From a checkpoint of a small transformer trained on Wikipedia: 16 layers, LayerNorm before each block.
Each number is 128 + 24 x the weight over its row's rms, rounded and kept within 0 to 255. Layers, rows and columns count from 0. Numbers have three digits each. The size before them is the row's rms in percent of the matrix's.

# up: layer 9 MLP up, 1024x256, rms 0.185, rows 386-485, columns 0-63
# down: layer 9 MLP down (transposed), 1024x256, rms 0.183, rows 386-485, columns 0-63
up386 099:123128085112123152120160140138144146094108093135147108111089115138128144108136128145149127138103140118147142102145157118068155172150136169125125095180112150150096111120136151115113086141111118
down386 103:146165200125115115154148156124157106141111139137127132135139142109142100152151096110137141131096144097125057123135095135173107133130102107114165151136100136124141152120149140113124133102156161
up387 104:148110128151122140092196131154086138091120106119112053138110094125110118132136143104116123130134129159118135126143124098120115141121131134128120150161146083128130103132108127117159111117164103
down387 110:135129137135158123104093121069135126130167131160131138132067150116160120140127177132149143081096114186140131109133109130147103121195113120131097163097165151133129109136124115111122160159143116
up388 106:105125174145125137140125091153159136138170124077127119113142135159112120094142111100096155204141130098132161138112126100123173084127132128155096124112144117129130139154126087131177114134144127
down388 087:139065122123118118135084149087111137121104112177117133093157133142154149128100118125163158102143126112148078106110150126157115105130136096132162119144092162108153120148118143136139144176123113
up389 096:134113132097123086124104165116129155113099155112114103148155112174105150137138105100180161156128134110101088117162115113112145126140111162126106110146127112121106145125069108170182110118076120
down389 092:138119146133123158087135078131133125130133137127129133100130147125139115161127123126118142120162149157133140153127139122155122099138125112106135173124153111140164131129138121123104105146135105
up390 095:182126121122109111119068105109120109128119095143154186099159091104135113096105098118099114120081104136123118078146135141149115105179154143081131120125103144123115131130123120113126168131157107
down390 094:135136102147153151116165116113126124105136113174132136137119136118149125172088099130082153119102105142116144131158132134095126147077134130138167145176096100083170089102130136097162110106128124
up391 106:115124130114128116130104124104136151117145119075098149122111115146136173119143113138126092150144126129097096112142157100149148132140156126141122140159150157137096158121107110144131164112110093
down391 103:127125107107099145146141116161146106153079137089127153136118088138125125167065092118111128140090160131132155098176121204118105153109123107121151138132142086107167140137142154099113104166113164
up392 099:150083127087133141125085147102122120106087100144142152136107091103131122157099118087114105145104123104133146112175113128132167133147075108139109164122157140110146138140142151125127132132098176
down392 105:128183126125106179117090116138127170136146097155122132104129137130168133162137161158131114085152139122111146138115122147195104155125161135215129144113142103143101136115150111132131086145126119
up393 093:110130112174150162133150124144110138141119129121078098125180121098124111153086149132143149144129132090117162118117093151137087094127137111128121091114139107141120142111119121186139166128109136
down393 092:096058109110118063142120104158125108130109131152152140147103133127137073139106119156116077150092127123166138157106130137152103161096113152097100150123145157159158140144092158125135070106118140
up394 089:148172126100143152138184176109136121133119141149112123162150139117117124134108080177168156134097105146153122148087146087097151128149147125132116116125172128104133090096111091130144133116126138
down394 084:086157101131101145098165157151122171140107152153152113144116116165121163130141111108095116075118118151145120156123128144119183128116158144122150143145143090140146099128140098162110141163160125
up395 103:145122164156145167114145138134152101100140117110090092126126104138116130094110139081090093107124096150125096106125128080145102083117139144139084145172132142156081160157131182126137091174098124
down395 102:154096133102147133094136122070079132116124136127105147147094110128147179136124146114090107149113052135120097121140096135127106137099140137149108157153132150159125142115138149137153137160094145
up396 104:143123120129151117111126164175118156123173069137100130081139132140127139147142132074124142093113089132104145145094116092173130099135162116148126153134161119155135132133148160155121058133148114
down396 104:196171149154079142107159127125135139115127140125126122108118103131079129146100127129151139123110153127104140160105110154096106091129172091156157149121129083088126105113163146163137129145113164
up397 113:098087133121148129144152087097113161097164110089173137068149119131158123108129134170093130138115116128154143134116146150138126162124120101122132106136185147177129182100140138134142070131127123
down397 071:178112117120128080161099152095119096197126115164116140102106084120155094141155140161136143102131132118113099142140133135099147174140158125157108141142121159146127125114187123180138130150175134
up398 090:111122141131143119102140087107138175109125136135099173124103099081098107105130097131135094103099126141139136160157146153134118162116137132151147177163145193134102101158102130184126134152108115
down398 084:136069090143182132124160128145168102115089127154163098123097106129111121142115140122094163165176124163129120135129111141109119103129085152150119108144144082144124107107146142081102163138105148
up399 104:138150112141171158107145134174102163109126151157141143138176112115151126140137089108139084075133123152148119100131163142114139093131109100130134105154132145182113123130087125119135118064106131
down399 100:110111055131146134112098096105085109101152143163133117123123131131154130119141147120113085131128127139140163141159104142136116154086161114130096142127084099136150148126095130138139123096142142
up400 110:109132126112142125173131161112070110141086146103137096115115147127194117113123149139100127108140157146086088134131100125099126167133102129106150136166157154160110168144108139165130130094112142
down400 113:099126118149142190211143127133138121113098096130164109133141119129133121119134167195124145161095153166134094138132092147140139094144141116142078087090163168125108133148119156148090163146102150
up401 111:125108070147137115082114096163141147109161109133128080125149142134155151052113137123133142132133174193124138139127088151158120124121152108136113140137147128148174127138138123119101154089131131
down401 110:139110115095118148110119134150127127118105166159163105114155134207123150096152116107132106128154153096148122128107144109138110122121114125151127109118096096090137163133129127144176152149126123
up402 097:114145089138116143120137133089083135109134156102142146076074140092113147136157133120118169162118116097133130096108082161166137124140171149150121134102134097130135124129113118140150153123136130
down402 091:129123155104130115158163133126116150106112146115165109102153117140078093154142131121123110108114094107172108109104138094098116133092133142068057086143105125117132109159137154175105120165106157
up403 106:144121099144127125141127143155108154108129087132110153149082112049134149132158118144154115155163097133102099181141154135161162101128148116194089143159163107146123115114084142121136141122138168
down403 091:141146114133124116104137157122116124120167107134097125148157124212131146142113091156145155142119109139099151094092091121119083129121123127121177138133102104129125124132126141115154129123138110
up404 099:129131110136123092086107101135113074118127163069113141155144103085105151148148159154107148140145127150167125137138163164116165134166104135123111149087146117090148123135146113072135139096113125
down404 103:159152163151130134135115135161147111158143102166072111146121106082123166129143134104112109131131082123110108157135119136154154132185149089106133093131139159177126146118154146151078156124152106
up405 098:150103157111085163151140167132182115156128150111109122122133166096130075136172133165125117081128148149125139127141130109110107128157117119149141124142106134134146095137126078114113152115116119
down405 107:088095096113184102123159144152153103114114136107122190126118130151144138132116142145122101139162128124118175186113115132037115115102163178127110128120097134135146131125076090156147147116103130
up406 107:119100117111146119105103138092113157129170121136105121099105161134120094111146097124124166163103111168134140130122098124086099128101139119154135139135124139075126115120175105128165067121140136
down406 093:133099143097145145138085128123142115136199128125095127126091164158136106071078082114117130088108106123167156124131151091130085112135104136100202123101137131148143138090142134158121094129134138
up407 100:091119111120154136179123117125100140146139153114126095128107140119102083108126138149098149103123155108136158122111134136106138140142160123155104136132117177175145173154164064166167111118111109
down407 104:155163102134125130156105166100134149087119141113088189099140098134127102071090183124166157140156174144115146126128116138147136128166143133134165112100063077129137123132132137165119084101147137
up408 102:122149130109133120141115143148148139129108091102170099164156156130187140136105106172104103094093123093128088113122113117152152123141084152134145094122106145147105194140173091107115157100110126
down408 103:134130114170133130147098129135122128128193146117087128125149139098137162141151096129156125127154151138117105149153113139125099174192142129152096138104139134150126147119135178120121135139153103
up409 097:092158134108123098161162135111108107146123126155155131127148078077133110136152114095121137100125150153168107159108073150127124083144173123120112125076126123117158107126120141101130081132079155
down409 105:138205138143125107145089173106120127129128137086119110104104125108170124118134128117131126165121173112092136105111147098126102146149141118105152085109100100092140142145098132120111151125145132
up410 116:096104133150146137200176128164165151086074118088111137144157151139151094098165123138143113123125123105152158128107130095132129095157154111137153108092098124190057121141119084119124110113127125
down410 126:125245160175107110140133107115105141141099146082100136101146130118109153144119146150128131154113136121159089131129118124150110123121156101154131126122111117103110145144137136137124180082120091
up411 097:139109176176055148141112139117119123177129126103157109182143118155129139115136139079107134175128163146108110091154098138124151104064127149133155152118139126092127145114143177142113162130128117
down411 101:123091168160138123093133110137137146087095108165120139126143145144120140132172130132135133156100114159079118147131115154141156161119101152186166135150100151146146067192144121138118134106144139
up412 100:138107143134137106119121108183141172116121106131086115165119158136142169186129129111135102141113110099136119154144153120115143118120130170128169098113122159114124140107164135100151124108158101
down412 104:164150149103123106143131133107119136091147146137136107139139119104122156114147124108118133107167171154144090151135094115153129102120090101167148110141145107117120157142103127158088119145136135
up413 105:164155152128124119123135117143082151138112114141088138129153117145132122084109132148097143116121130130151167138152111133095164099146133101107197129120125148144162102125106135135094081070099128
down413 111:153141131107131148151121073064117101132118154124140149146144138134154136155135129130125115146120146099186129124114180095138130128103106118118101195128102080115136143108146116177110173107093155
up414 104:126160094152095127115100140097171135133137123110147128134134073130119124088115132098118121129125135098136135147168163146088153121161130157128153110118129123137112123107161157160105126114121118
down414 108:115175126081124160106121109133127123175121109124119106081103106158139100114106094124107137109128146131127180132112112103106137130127136111116094075091112141122134124140150133115151145140127102
up415 096:155170095167108140143162149125120210109120109156132101104149091164138185130175147146129156116106144163109161169131148104145113166171122172123127121098098110089139124129102132147155105089131149
down415 104:090102145104176103120120110137129065107168121124134154142100116107105096110124110130135109176158127106135115102125088150134133110089139097154071118151184115144144127153155145110070118158144077
up416 093:085123122120143112169162135162137134116138145136127190149116140118114128178104164128105146110151147134108165138123128118111082157096084128122117107082155143151136127103121107183140121127097119
down416 093:155106118082147143081097148136123150127125130141124133166074119079146139070169145122135154126099134134161160113138154099134171112104133116118110138157124098115156085161097165125096164133135137
up417 101:128120154119146080130114114148124141162097084134132057125144132120139162115129123112154103156117110153142129170182117152128141120157138092120125109104152144150155130120121158154139109134169124
down417 108:135110104102122143127141111137092148124110145151144163149106138132123101095100107119125165095170158173153108084128164106117104084085127096147112079107090104118114155170148113127136129151160131
up418 118:132160132097139095142109136112091118143131166127106100103107097107077153130152133141099131120116131120169129154148130141115096107117146070111139186131128117078148132148104132142088124161143111
down418 068:164133131081113134139156166123150084134093135119126083156125114124121105182129111152100156153114107136109118124154143142113166144104098114098090177080093149131140128124208115152108169147141100
up419 093:147132092104150133124121125118106118136156126114189164124081119147102183112122192132077131162120137128148100140158115183144100091107168110117146112161158156118131094146115127111117125147114091
down419 066:129073107109095104098132208132115115141163142112148138099075150137101092145121139148149147112121137093122105099172150117121139194146190127136112125155120146139081072157192120134122116152151145
up420 114:151115159105156163133131105114111156099116130086087138138079137153099157131094101126131102142137114131107146125102139162125126110109148146133140177128127142152093130097141085127177109140125132
down420 120:092130104105138118141118161120106187107089136133123133112127144174143157104132113152132133133080133152132085101131125121144106112157164147141143158118136148101144126158128108103136115124108123
up421 107:107136099186119084129119155168160146144166151101125133083143124119135112118094138131112125089064153139140128138135108136068102157083140121131173121126152142146137105171161123085157120104117121
down421 112:172116143105104141074132130099187110133133139140148170153138091129129120108150083185119134118153133149110138104105128127111158138160122133140109125133110136109125112139112169166122140108113115
up422 097:109107134105127115132173122150114122142129170093138107121167153153131101144136121162117123104165150140115105160146094140127149148106132131123125146115148116139150164172153110105142181130130112
down422 108:127207126119127124118109113167071153113177125164083133152149157137126192132132115114132123131159140166117106115169124110134137122120112114071181094120132083125181140140174158124133130118125129
up423 104:063094123084170123146170147154155085093162141166148129130143113156127129146095139131135182123137112136137088131125090159115146117107130118101156163134120114142147090152135112090163107112121137
down423 105:083153127105161123137101118138124143137137160158138134130108124091147114114104131167076146098130123163166149093149085135114149142120066154116112142088119102104096145084123103111149117141140160
up424 111:161137135114097129115150101121127162120129129127128114116117149134154136108140178133110130142145137098137129102145148107108112117158145114103104126069128130133128124091077167121130103160198086
down424 071:141162087110158145124161189122099132140129141137146159109095113141111082155148109145114145106132095105138121163166098107140143181131154120129129115162116134166112100135160104147126155125148101
up425 097:161113155102122134137141096091123146111166139158137160123130102164121112124130114103117148094110100122127114143107147102129114144140144141126083084154161119143133151118101128109144116147158144
down425 084:149114101143134086077149172076113098146152114112146113125127098123131118120090180094147112087182151142131116090157116128093152146119190106090135126118146142139143122130136135125087119161152111
up426 108:131120163105116139130133175135126104178144125106141106126110167126101148154126069118146085158148113099129143099113139120103146064116086132161147115104128112107157136132073102150155143070153116
down426 090:112112122163134137163104134146147148140098154118106141133156108110166154110131176115153136112132111143110106117152165123156115142116136140118113130159176142142120127179165158150104147104134179
up427 108:143139088096103173122146121089132122129120151112095083120138123084136116085144130099156142123098118104161153125127065110151152151118173137113126123141158119189156097096121124139166073123102137
down427 115:140153067140140126157135105132111145154132154118153109136099097115115171109175113159148136117145138134130082089131119115153093161130112105122140134104118137147107150157147105119174156101106093
up428 094:144200132142143172110123147126130183048119129147129128128134120114128111176127146165118144153162097119124127143149113111093083162151120145107135139138111185099111122090169085130118125146115140
down428 100:161115112142110154169142109125128088132155127133128144111137146129115132115146159126146122141116123072151084117105184126164092129143142116115113126167124126159114169093110114147119167127105126
up429 103:109109179112108125131127136103129145115168135121160120161149136139106166178140127058151118133122148109151118152115087104130126165100115103116126152117096129150141087116096188111172150149122182
down429 102:129104092144111162124125125187116110127088123144174132149133089160147145113163147126084185127104133116129125124130161120148134122093136132132075136127118156116153150149125141124128097139130154
up430 100:133123096112131088141090150151138144132083140116118120135104099121091101131153139121091127132122090113156149125127131104154191126144138131131127096140115149124121119136126120119110148113111115
down430 099:100155105134168155109169138093141115164161144110145131145078106131124145106089114092127131102178164118149123161119134091060156170170131138124151148132113107131127108109121105089146143107108131
up431 095:141113106123122125103165135134149154116115079116123133152101113117134134121134141130115098089101132152086100076122140114128151102117153129148092117111110107104143145137126124145080105099107162
down431 091:116121182100112106106150109164116108130109165095156151126138141117155153090122113132151168113095169112131122120135138131170142155139097110143135116126128162119167145133112169141127073148160128
up432 114:143090123136100128092091164167174130122131059143127140111152177094119146116135103135128136133129131120128113109115166157101158115101131116148138081103136177128098181106115119145109097121129149
down432 111:099154111091171118140119138112097155119140087151100101109122115094122123123122142096120145134152108155128114130111130108124148144140118133160082146124180111144151109178128118122141110128090141
up433 103:098113149138122136143133110172078144144076154149130088124102184117142136143131142167080159091089105113131086059133153121106116143131159143153139087125113162117117106085174133185151173132137149
down433 109:097174153124124103112141132137142143140155141098127122120120138115180152131161185123104135136179160164109108155145144089117148079160118095098134139156143140142101089161133121114141140172134150
up434 108:141134111122142157121093110145119154122153132127098131098099089142112136117138108154112162112098105167101126081127125117110156142139143110148132150125130111141117125132130140139112146131112115
down434 107:124112091129093120120179121142146138092138135155149131116099143153170135140101090101134147152125122160108144147132165085137158123130128139129144162095172109125146092123163101146147121144143109
up435 101:105157069102081081145124091120158062107122148142121108125137133143111111110155184120109162127132169138136101090110148104167125148104098141108185117130162167131134109126172113129114103092113148
down435 111:102134147120112135135145158105141157128155090137102155102145157120094124152115152099108129090115123146094175141155150108103136093137159135098148092046143123104146126083134138100130164163161158
up436 093:165160110131125142144198176115113116091155079118133126103169126109120098131070123137118125144170155172129119144169080102124151131148115141129150125173120108104128144110128132105144093128121153
down436 094:140114151134131154125086096155165119104123124125176164159108132109134119110145149140131119165123128076151140132122141129183098113136130134128140161102103156109127130199120173089098142118151133
up437 098:111145114095153105184111157151092122094119167125174117146115147154140086069112108151115092135163119132163138123110099146090138151123129140114122072134120121079149162136070107142126091117107168
down437 112:149142134138051100119166113123127113114159134102135172114142173110121160132137112142182144145117114102172113171122127102127112174158115147109117097126132085149127125122105132145132168084083124
up438 104:159143104167141144099138149153169110115179163098113147150120139136111081141111128115134094123147130143104140143075143127093126145109102104136122107092172064105159137123133106126080134113101107
down438 111:106096090118146135149166105123103122107156140140160157112132117124132140124100086119117153090141140141115112129192116121127101076136110120132105101123089141123107144125160166168144114156136099
up439 093:155088117157110092103156111112126160151128145081137087144138135128131130128147089087157118084127130140129103166118158081153134097094113136160129140101084117126134125141142164141141156141124119
down439 098:123174114105104090150135132149149132089102109115118117110142146151134140119163120120123096129113123131113118156113108176135107125139163158124112142100144112162138079123106131126105099087116124
up440 096:140083135159122169111135141080106106105112115124145087110099095130120154171159133132106097148103141142113118116164168135097132127100110106120136141075137155129094163140143119172160096136117158
down440 084:113100103177124137168146149155169075147123178140107128040151150121147137121116173100119144138114130136095127108123106132143142143174160134136124140122141134111094127140095127101142142108126103
up441 104:082110124091126139070143150134077131148126137098106115140129116100143141146118141143195102114104141153134169120130149083079115146106110085108189140160124140114122124145091137095158137113115144
down441 105:138129122137146155137098155111129130107138102153105149113167128137126096141104115134131128138166127091147097088118091150155141155132068127140151146132153153116137138089129111116121075135116117
up442 105:114096144123115157155118063121144153138081101138157099105107134140110082166104134098119128090080127126122134124118124133132168144132162150095125144117129097163096142130152132139148130141125141
down442 102:125115134160114119073175137100112116074130142086121119177148134096100118079100137130109131137132115132165140125113131086126159141144141165120161150129130136139139114164127149150115149141105108
up443 086:136036170162126145126125125117147150158106094117087126098156161152130058150106121142129111128109099143122134136139108116139131123171076153102101115142097095109120148171145161100133119111089127
down443 086:157124162126145096124104193094113122169062091114168124131113128133093115174140152095133164110128119152127131132124157077120155131094137149106105161146117139108103106151155140115162115141095134
up444 097:098089182111152098112157065097138114104132103124114122159142094142111106139087144111082140129139148143126160142147118137135131131124159152101156121130150113142116104107170083139140094122116094
down444 101:121123143155131119149137140126151142156107092155150145118139169091155154118130153154161107130114101159162134161152123087110144148126130128128106146151132091130120129150118114122141146102145125
up445 117:069140116122122129133149134114124076131071105133140092115098147144168150147144139149112123161137154107137126171098134137133147141084155109078141114147111088079104097103132126144136139095120141
down445 115:134112153130154179116140140164116132143147126131116112150135112134090081128089140065155117066147114096121098110147120170153115158109133123088150089133162151106144167177160127100133097110176106
up446 093:154132129111151122130121124109123179141115155144124154141094085157049132098147076110104144168104092127122137125177134165108132124111134107131118128100158124098152161116116114115124164113117125
down446 091:151165135131102144084118124122107115145146160153144120130125124143170102158119067120125155143099122124136088136133111128088133147191097140096101136141083093135119127134133143154170134115135146
up447 098:107152088116152152169135092113081135116139140126140140154157107153143118113112088179118079121152088106121094094095140114154108125160111122136147137102141145120080121088130095095118104157107172
down447 110:180138152134131131121119153161120113127131106135135134158098163144139151102165156163129119133098122116103110153118154129123164165104145115136119108105119115103132165157147154086109151102092107
up448 100:154164144098126104144106132145114185135163125095130137162132131135148126137160079126125086104083100147157138162112129140109135167132114054092104128093136140131148129142109121101147095157123118
down448 099:146135130156102157151101120142190162137111125114131149161130129153109171114124163150123088141165157125114166103133134127168089090119119103128138114113107091075127082134100159110117127121134115
up449 098:146132117103152130131159141095101102173138159097128182127108111114113096106131098133107133116119106115191129123115122112143161131117113120121183147123187089102184125131179136155126134122139097
down449 078:109126110122132141096133177136099150047094121136123112132154125104098106154125109161152143101128134172151140104132181163142082116143123116121141153160125122128119155132184133143122159141144135
up450 129:136095158125126091130132136124183089140135141092140122110152153092095110107112120105095088132144154126118119141147073163136123122146167122094146167161115178141134150115092120115123121127154159
down450 125:138117176154138131084125128096155146104128099092139105142137148087081114084104120129114121163150133093083151142124080141139150133164113099164157175183097172126114135131126164135135156110170127
up451 099:141173111107142143128130138159137086132113129089131098107192156153135157117153128118113136112130131133107136172098104112176137127182126197119139153116136146170117102124068095121109128145122097
down451 096:146203127166104117106154104105139150092147131132112134145111130125098110107134179147143122099150158131161110097159125138104093172133119137112097110112146136125099136138100148115164155121108134
up452 101:117124119102160131124125141105141081092117099146145154107116156166144117152125121111165085139122143129127095116158111122080120150147123125124123123131124106116102109107129170117133157133130134
down452 117:145058126119096106118141127098096167092112146103151111125155124071119102152139141133115163126145118115112095148139136163134107113160100112133176141127108115116151118124114115105131112204108131
up453 099:130115172140146167166124183110127142118123150153156086127106170164112136146137133121082146103123152145138091150150134115124085131111102146132101133143124154114111150148108145123090111175151103
down453 076:138113138147141133125114164155149118130148112124121109098140143162131107123120115141111202117130115098165164149134127158139151135146132103123096168128123111165161090128186146160091149135140131
up454 112:173148155149138150121129110120111125125097104148099145165126084114137098129143142128156114115119139156110132128124085164101142075080136146124135149134158137117123118101102123135169155106137116
down454 121:123143124145107134128152124144127093095110103144105149123092106143117124143127130135130153126091130143143158127114099143118115109098150139097125140101115111101133097109146153100140126108113163
up455 110:110165171134106153120121162122145156136113120161115138124136149148101123132143122156136146132111144121148095162145101121146174103086151129165119088123151149071120123109119135110091109184099133
down455 093:123179129155121130117115081108121152123103144121131155149093128157149139120147131176164122122130103124127136137127137126145133123105116118128128175091138145165060167132173100110156109080161124
up456 096:145083115100138113153121079151134135133150140109134118169124115114125098103154090118157113126100126133179058138169127122102135118134113107107146092147100138102123122168162135119114184132136102
down456 093:113132126133154087125096111174069080134129149122135152095159096168163128162083107139121119139113142122063148133134140139123119116079095086146132090171183119092105125163141130173154158206159110
up457 108:130111136114112134093128191164153086125147117112155103129149152102121079131137098123087139148130153112153116160116118172131118133092131130126143148100130090115156134121113142100160093132105124
down457 110:156092113145160129085122200121162162104170115106132110120142140120120128133124133091105139150129087148111133133120112108160135142115111139084141135124120095115161181117117123153125102153127121
up458 094:138127118108129172141100108121137103110151117104116097168112153161146133088108168106157110084154105148161149122105110150084113135093150087101142118158161122146124177122091107139125179186109123
down458 097:147108109143113127131136167104146149146128139123135087141134118130107100081133158138115116131086133139132166110114145145124089160100120135120169143092142140117137109120131131132087155113102148
up459 104:108168121136130120136125152103148127110159133171171118130156098114141122136132143073161126161123116103143158141086104126171139124138150116104128099143152154148123130169119150124184098127103139
down459 109:097134127148119135127103131115173156084138114115126113106106120133111132129104139111141136130120156146125112067119116150118155089154086101122151156120123109125106102099130127114079144135162102
up460 101:136125112148128165100088118117128104170151153097125129116086104142149118158125145105179147151108093137152145127180085153136098133107087115114101138151129152137119086132114131146177142128099122
down460 114:128136147143180114123109150123132158125160126149153106157081160112110090126123119132183149125148128127155149172139104099137140162131089182145150138113160164147110091140116122119116113129107138
up461 092:149137134149123093144153129065088159120132112149135170123121117129152121144099133113174132138109143095100149123114150135139146101135129176109163095096099133118117109108155112100122170128102111
down461 088:130117118145158146130112135199115098107138137141144177166151128126117146102106125111103091156128150113110170100106107102083114145122130118105132101117169132137177166161136139165158175130150146
up462 094:131094145097141116173072146107143116151127109099133102120124109126119137142120132107146131094099115140102126106120133113117174151095138111160152108139143123161107114184084145137115150114108168
down462 092:105132137109144131062125201071139131135103136136182080112125178141152150121153094118137179078112134119124120144092122124169128156153159145121139140113131113121140155081153097110115136100157161
up463 108:134091126108112159156113145116118156109092091120164093112107164136150110120132143105111132177180136133133106079123085145149102151134139086115141141109150145109155155110080130062113110099093145
down463 116:136148121112133147147133117114114155107134141130157139104123167137137144120169107116094117130095149114109121145136106119134118122169090114114106144117123148141144128078133145076114110132167141
up464 098:100150154145151121135113109138150144084119094119103160158104185118092095133138149115119124100155137136117118154146117064163149172116132152095142105132144100123130127101146110130155118122141139
down464 092:129106110128116139132147153118117162122115132171141124136122130126185148104121104113132127141165138139135095118124122186098115104138097125146158138109134165090147146114110148132117154141128109
up465 105:161112131123113141148138120137117148157112112168186125167123093132111163159123101113126143107132087128084164093128088114113137132115115121157074137127144120114165088114121154135089134123095116
down465 104:164104093128162114106106155099087131142158073168135100091118139120150116136115126087146137125116134088086129151130142125098106147144123130184137154192099104129150156108149106079132126157104133
up466 098:121123160169141152134127143113148108166145140114159129112157185123136105153142121103136142123144095095116135130109111157138104116177112070163152131110113143139094102111148126124185129132125122
down466 104:117137136102110141131146087107102134127110103111161142120142093141107122116105112142140110088147171133086143141099130122128113124088147123141147131103104123117140144125108182143086107093131122
up467 105:152138156164130114094119156151130138123167133086142130145115175144140143152113124115124134117122106171100153090143070127113105185125135155159115122112147137127160129107128133132133106125101093
down467 109:119215131133163145168085103134114107122156156154104129123135130111133103128055105085156102094102156136147109111164106151140112086100115163153143078104107132088110161133150081122133192122141125
up468 090:118129122114100128125123174167092152130104135092094153152092143114127152107105088133130143131165137147085142114126136139127103061094123145120170150122144121137142098115135119164045146139132115
down468 082:131150152103112112102135102131174116162100144111072095140120143158129166158147125111140104114141124125151078159124116152118131134146147128147086154151118120130144117100151171129158153103155125
up469 087:149106150125093158106123131117136138096133144146133109125156108151155120078096160110105151105128107047105107124143077109103101142104147108079163119134146108145180125128144088120131127106177147
down469 088:100131130177108115158114163134124134177150097152121134151146144126116101104180109107136131186115149179143163124113145148125146115110128125124058130134146117108115152110127133094143182130109141
up470 107:129133109111092152140158093134167130152150182127137122125151155139110134119099158142131125130144145134137136169108126138114115138144091079127122150112136183155094217133138108106157129126143122
down470 108:102089174096135132150114133134170141105064128132158094123100152110139137098135149118104151131177090157178147136115111110099133145143132114130141128121128128113127109131095134099110125105125143
up471 096:123142119166193134109168153104142128144111144101096134099117108152098104145081099101114104172127124141111117164118141105164141153125123131138099108137087155134130127127115151145126096163158123
down471 093:107108103116116119134111113134106140131158135159149154108127146116078139084101090099111149133164138150125132136090110104133158110076088126081174113075122127142098146147120152121127107127171144
up472 099:087139089113136169090113117120116148112120090136145107120063136159218109148063092122122132135117131127155090108143153110118138085148143113119137156101133112123159102119158097143139104157119128
down472 097:100143177104130083122160117103136123167063155168111109134161149140080141103174121140135119105153180109100109136082134166158107151187129109113097125129147124113143100130137133153114085094107135
up473 095:151131127138155150132114124090101117093117111159121095111142130163103118127100127126129108140129126135150135138128136159164130158124168140144114111111172138105172112172128093109071108131139126
down473 090:101114122149113115140126114148141131161161117147118127136143137144135186138137118143115128160138106156115174133088137175106100129113124117143125148143152106139120118143123136122177145110099104
up474 093:138108130124107117091143102118088154116145151158134122141104088111135174107134062138124143118132077125105143109107128101092108151113142129123150120120131122131157102101136092140133097114136191
down474 089:081130123131133100141079132113114113136152107105132103126121148167106106088145131172114110116111104093175105089157132127108074158124100139149112140115137150167134076188131185107112137152144111
up475 105:149111166089136134154104158115148153106165091112092139167129089089129148138145102083126136155118139114095087154142157135127117101145131137100126130105132158156165140158143119124128126136120121
down475 106:110146123109119131137110120097141130118109173163107110136152135117141098141134118201110125096161119167119139134114120133095094132130101144133151176113135142077150182153134123127111109122157115
up476 100:099112148181115123137112157112162103124117123154153159151165052126084093134124118154119140130127076134111124131106113127127170133115112191124078081120140102146073129071130137110135140122133114
down476 102:093117130099084144126173089107087110131083109133107135108113142132132129140121135143094113138142107121107168145178177141142127127116125136155121116166116112130157117163084167097126159116183095
up477 095:139134160173127146120140114140176177125122106171118112106137103096148141166153163055118126160123132182119155103107120143133111091148139114123115127158138112098125126156114103090098113136160140
down477 092:105169115113112132123074094110093115099153142102168129146099137125102109102111106193119107159119143106136136175101112128140116111114140151128118098110082139124144127102118126151105158093087165
up478 109:120152133115094130145178086148146111133149150105107137161117116156149120114130109080131109117137137101119161089098112138125163129174112116146091133113138169128105136143124147088123112091148091
down478 095:132099124150181106112074136162142125140156136147128165101107153117113106127129138105133130144168135129173108110127143088096098149127101149156120103109130119151127167097140121176150120132094126
up479 097:142083128123124145129134129169106125102196105133115089160086137147116123098125134135116113089136145112169116111128147108162137118136144146159149140121109134126111133106141142185132128082095114
down479 091:113138118140072116141133134081141146155110117128134149169128057140158129151165142164145132124140131150144135130139124151091116102128104097112099183095130128130199130161109120098120122160154144
up480 108:114117094135093174154096109140129092112102078157139064122134189131168132084114117085099137123127130113120139071115110144101130120114156133112180117109146094120155117124139157109141125123122083
down480 116:119073098117089162138135113111165110120143119183143162146090130103098132184104105125124169124123123110144125109159143142132117149092163111074142139134076126135166140166148179149097103151122142
up481 102:106124122140128148172131092123134100130161127128158118169108176144161096113133107157142113114083076084115115127150139159117115158115124102109142118123081113123090144181124102125140142109131142
down481 094:118143141107128136115145120122124141146096137095142167088166173138063168120114126111079153133106173128161151111124114129156099124091147138116120137156086140133139123098124122133131139134139097
up482 100:125129136135130099172105148148122164100141100151144118121130139112103090110133101116148120112156111162120141160134115153095151123118133134116137121126151090099135125134133136130103087138067107
down482 100:137103128152118119134062147137137150106130136149136133185162085135131141146074144114119111145127148110151149098152104137145136124128134140137103188148164146121140149114136166143158156105122122
up483 103:138112129122112098125135124104122141108174120106098148121125123112139186150122117101118108128113120118148136159089141138136123111076134123156090142121124119093151109100178126143105132116109131
down483 092:123072134146125144157120141120103176145123169139151117140088144101160113121105139152150061101093124070144104102102110156155142117112145123124133140085106135113135108124136098137111136148125153
up484 104:151107094107167151144121113161131092152149177119100126117117116151130120148080162128131095120129128128073107145136126087141201140128116147139126151119122142131145132156110135099151124120109154
down484 101:155097136131116090146143125154113127084123092103142136114074110151137132116107129096104131106135145133159078139113140141175091138143115136111124100140095104159133114131135131146131107127051126
up485 108:111159152110139143128155076125113135177119153134095126084105090096166150140141139107148123089152119130128126140135137100135134116156080174123094163136123134144092101152106080135136112076107107
down485 115:117138130108140115141121153111160162140132184148100155101128157156127107125166137159156149127110135149152186133146116103154161110130098093137130108082145118116155115159138104085161085104166106